config.yaml
n_layer: 16
d_model: 256
n_head: 2
n_kv_head: 2
head_dim: 128
d_mlp: 1024
vocab_size: 1011
activation: "tanh_gelu"
norm: "layernorm"
norm_place: "pre"
norm_eps: 1e-05
positions: "learned"
qk_norm: false
attn_scale: 0.0884
bias: "all"
tie_embeddings: true
parallel_block: false
init: "normal"
init_std_qkv: 0.0146
init_std_o: 0.00259
init_std_up: 0.0146
init_std_down: 0.00259
optimizer: "soap_variant"
lr: 0.00388
beta1: 0.95
beta2: 0.99
weight_decay: 0.15
lr_head: 0.00593
warmup_steps: 200
schedule: "wsd"
decay_fraction: 0.865
decay_shape: "linear"
final_lr_fraction: 0.05
batch_tokens: 65536
seq_len: 256
doc_mask: false
train_tokens: 231900000
steps: 3539
dataset: "wikipedia_en"
Each number is 500 + 40 x the weight over its row's rms, rounded and kept within 0 to 999. Layers, rows and columns count from 0. Numbers have three digits each. The size before them is the row's rms in percent of the matrix's.

# layer 9 MLP down (transposed), 1024x256, rms 0.0868, rows 678-699, columns 0-63
093:472533514471515543457520505549427535459462468490524500504526510507454464434428510513458493559590514519471560501505509493426567477549557516465533556456486472549408486545514495493448516455482553
093:469474523440511499531472506463556494515494543503371513477487508550458577593448529484510480596486570492571476472528544534518482514431528477535498502504581472535468517437548457484498493514503469
110:519523459522562491510552547501484527417505513455536484464481510504494447523493483497443494496462510479492517480463448485544465518449418455529550438506474495518484489538534487539471471559500538
102:489527548515543505484474499447475487521461567508545479431560486534563484459597468470471550503559554582541535500436461530504520495546531448520514439451565520477496455549517541462545573523524541
098:572513570513493594461457521483479504526513518428490492520550519554473560510492506471542434511549444438485500459507523534525431478478538508505495511501426464490561537465406432448505493536508525
100:439498483535561514459525524422477539514512445451425476501557497441542476492588508578509500600496403463435472464537517433509507488494409445501470475456449538455494488495522519530558501488527580
093:579492492474473528485542484508485486512520451468498579585485496523402546562494450474474505477522571460533500540469510528471510427538484515552509602476534508525523463500499501452429499504494474
104:498506453477534551504489539501510525555493509520506569473506472516509534515441491493541552505517484522523520443505518457590565467447515391446481482496493517446474536497483523582560466481403561
096:524508387561482500476447539516494493522486472551504516536550487491530565501523495483491541441525450475494514517494483541536458556496519554502530474486514410482473511526516377422452568498419470
102:484583483408506420503520521494505491434559482538502486516519507461504499519507498546438499533458477467524485394438462539538579564521496520455444525497513547518501477513532481465526439543514503
100:455482546538454538452511475525512549436498492457495468511468509508494538453463521490495478511538423548425456477593545537570518530519518387524475498459553498525550523561463484460474509480566444
102:478465554523418531493567534510462483450469560519578543513484519476483507559497529448469488486459457508556544569479501491467486446438548591576519487522548518533456462558512484537460497437484494
097:509452511515537526511462578450533507545555530593539497505477526542562517535520522502426524409523544568456442480500460413427510479477530522503441492514517474544496489531472537514483499543495499
097:480517502521492528486448379490522548527519555454502518492528472499542489451470524546471516496466502556477513486467554552423455474561493452480443470548563434471429478491552509528458449555470541
093:503469439517467493558565531452529432563483456485573428568555503486483505406562478442520486452544531478508511484490510505556501478460577535480445494593468506582497472542512489468530496530521483
099:488545468437432470449550490540540479535478514510524509458518470430515464510517530468550489539514439496478510534538535455512475563504529457482516528508526504439435521482519451486537530529485500
102:521543503433577474487536484495506535472446503446489523452514531514498482589522501500496462458536463460542518502501477493437566521498467369522569454516593512483543481549524521520523506440504460
102:475516501532438507451522504457501516417497423485467460525522478467535492533569552501452572551465492481552514497520559474576513499513516558543471532489550477552484486494488450490547418436563485
095:495440464487430565403523539509567531502490528526536465508491504464427504452546499467539511494531521621484375494439492517463496580470489401529483459542481471559512472549519475485514478518473430
095:565463447468462550584480585503562474505557570464486475519442482473537488596494473484458533494521537480588479486481489531508551466570443537498471565455444505437507465487538480453566578472471442
094:514570522538450499496488482545496500435564479470400470466495518635545531487533524381501475509575469490473463495547459508558457489489526473508535509497493508484466501500470483561432503444549513
102:544547497574511431519485462491506562451532475489464493492500555499573422516490509499504507481484481505504464470480451526471486559566520526569555484524531511529490486473530578545457536495466513
# layer 9 MLP up, 1024x256, rms 0.0893, rows 679-699, columns 0-63
081:484477499498517515560531553523488530499529506464435449578550538437494527521582532575518474530453532496543477496524510535546525490484483494463477529480516500490417465509575545455438449500524506
104:530535510491532534496498535556524468498539456400507510555547443460523531445488568518480517480530540451506484489458632513513563525523540542554466467557475468447568523504574447500525551549543502
101:470446542579445481492474495484491482448478473512453541457444481498586457526562462475510490507515520539497444443500481528488506477506537574572375571504560481515519496416475489569535454463531492
101:452556483551507501483525503476478507517551447481509503464510519447444426508537507474437542520471493558603502593461544513473522588444496504438505423494576521543487473537500560475468527481521535
098:549513470588510534555537524510486426480504539465462468470504510527618537446512470446513469523471544505553509540478506504459525569465445445483475499508566468453513512503487556441488514503525463
095:552519482473501445519511490428497440546502524528476530456530520459503425420565475503493474544497462498515444557440511550477450498488524509483525416518517449502473515505483421431560464519521462
104:485630486526457566494475540475517521493451521489489510548515455497516529459495511443544449496525424511518504493533437497537487549471504460520520566472512450531564475526452548493533499489542493
103:510563463419589487514550519474473473477516538527515471486571454503534606443481510472476493484496490457504508356460434498477466510543468507553405539459504526464515465491475538502467506502592551
101:507524503458492603574447424530513491479458449467519473495411463467516464512489523495508495501531494500468429509487550542519527478440472467500552506525562532514522460508459507491517546448507488
109:488441462533592465454579501511481522533508498492553420523462501502464540496433502452468501493487552502479538456537522457488515479510471589505427524504512530546446445535455474425476445508490550
100:544486494462548480432503433491536450506554526481480508528508401429507493566480495455514483445436491570445488494481491442471450501522491577498502523510502497429505474504503485461428450608488517
092:526493595581490456508473444456491442417534449540458522556443550477483493465521461487536518409466509448479584424519464486522497448449519546442516436534454566473531515494524495486489481514478515
092:456530505531498525522443521499519492463535518428501497539461567569525469543537552469576460487528528551477458505491491498490515473477531528449464564441444534422507479495558458466547515513549512
095:485475487450482533495528496506503492429469487513436544470478490463549550447424488530454531578493513473510564494497588524553573528508444500451544497490551410451497547462533620458486463482511460
089:494447539562593455497545432550489514534507550530438527438431435603484516500527477504396506501478464494460520559493426501529534470537514570469518470552476513501487512517503485449519496506466471
099:548545443453503449517481529508427463510503492552567496574452443529527543506526457518483556515482578539468498462476541464517523534517514568535533601443493501478478475462573492502456433493487525
104:526497490409514506543474462532510541454503521513525468505534540482469555504561474539427497521436433463532554518547573483530508531501476481518560527493485459559560501401543455454548476484512525
092:475473553531486492636526560516516552544461516454534488520454465511514517456468534483547457496472463528524466498501510504471519537538467446498502454479440493472497435519517507417485481459472471
105:534522539476562502427530534507510529529456428452563526517473412570473468501455542480563495485524476483487522525485508446534496538492504512516510475507543487523469487440451527508517445566477545
096:452442534521512534477438497510472533475551566505544533472467466523532439499573509449545461530493480444555536473438512461558494481464508550437483498496529528466512514449500507532503472587475496
097:413525494525426565513559477550533528515538443484597519511487466471513489466537433462473511495481505425508562505524463497507522525481475493478414510541551502476528553457473497530492502615565537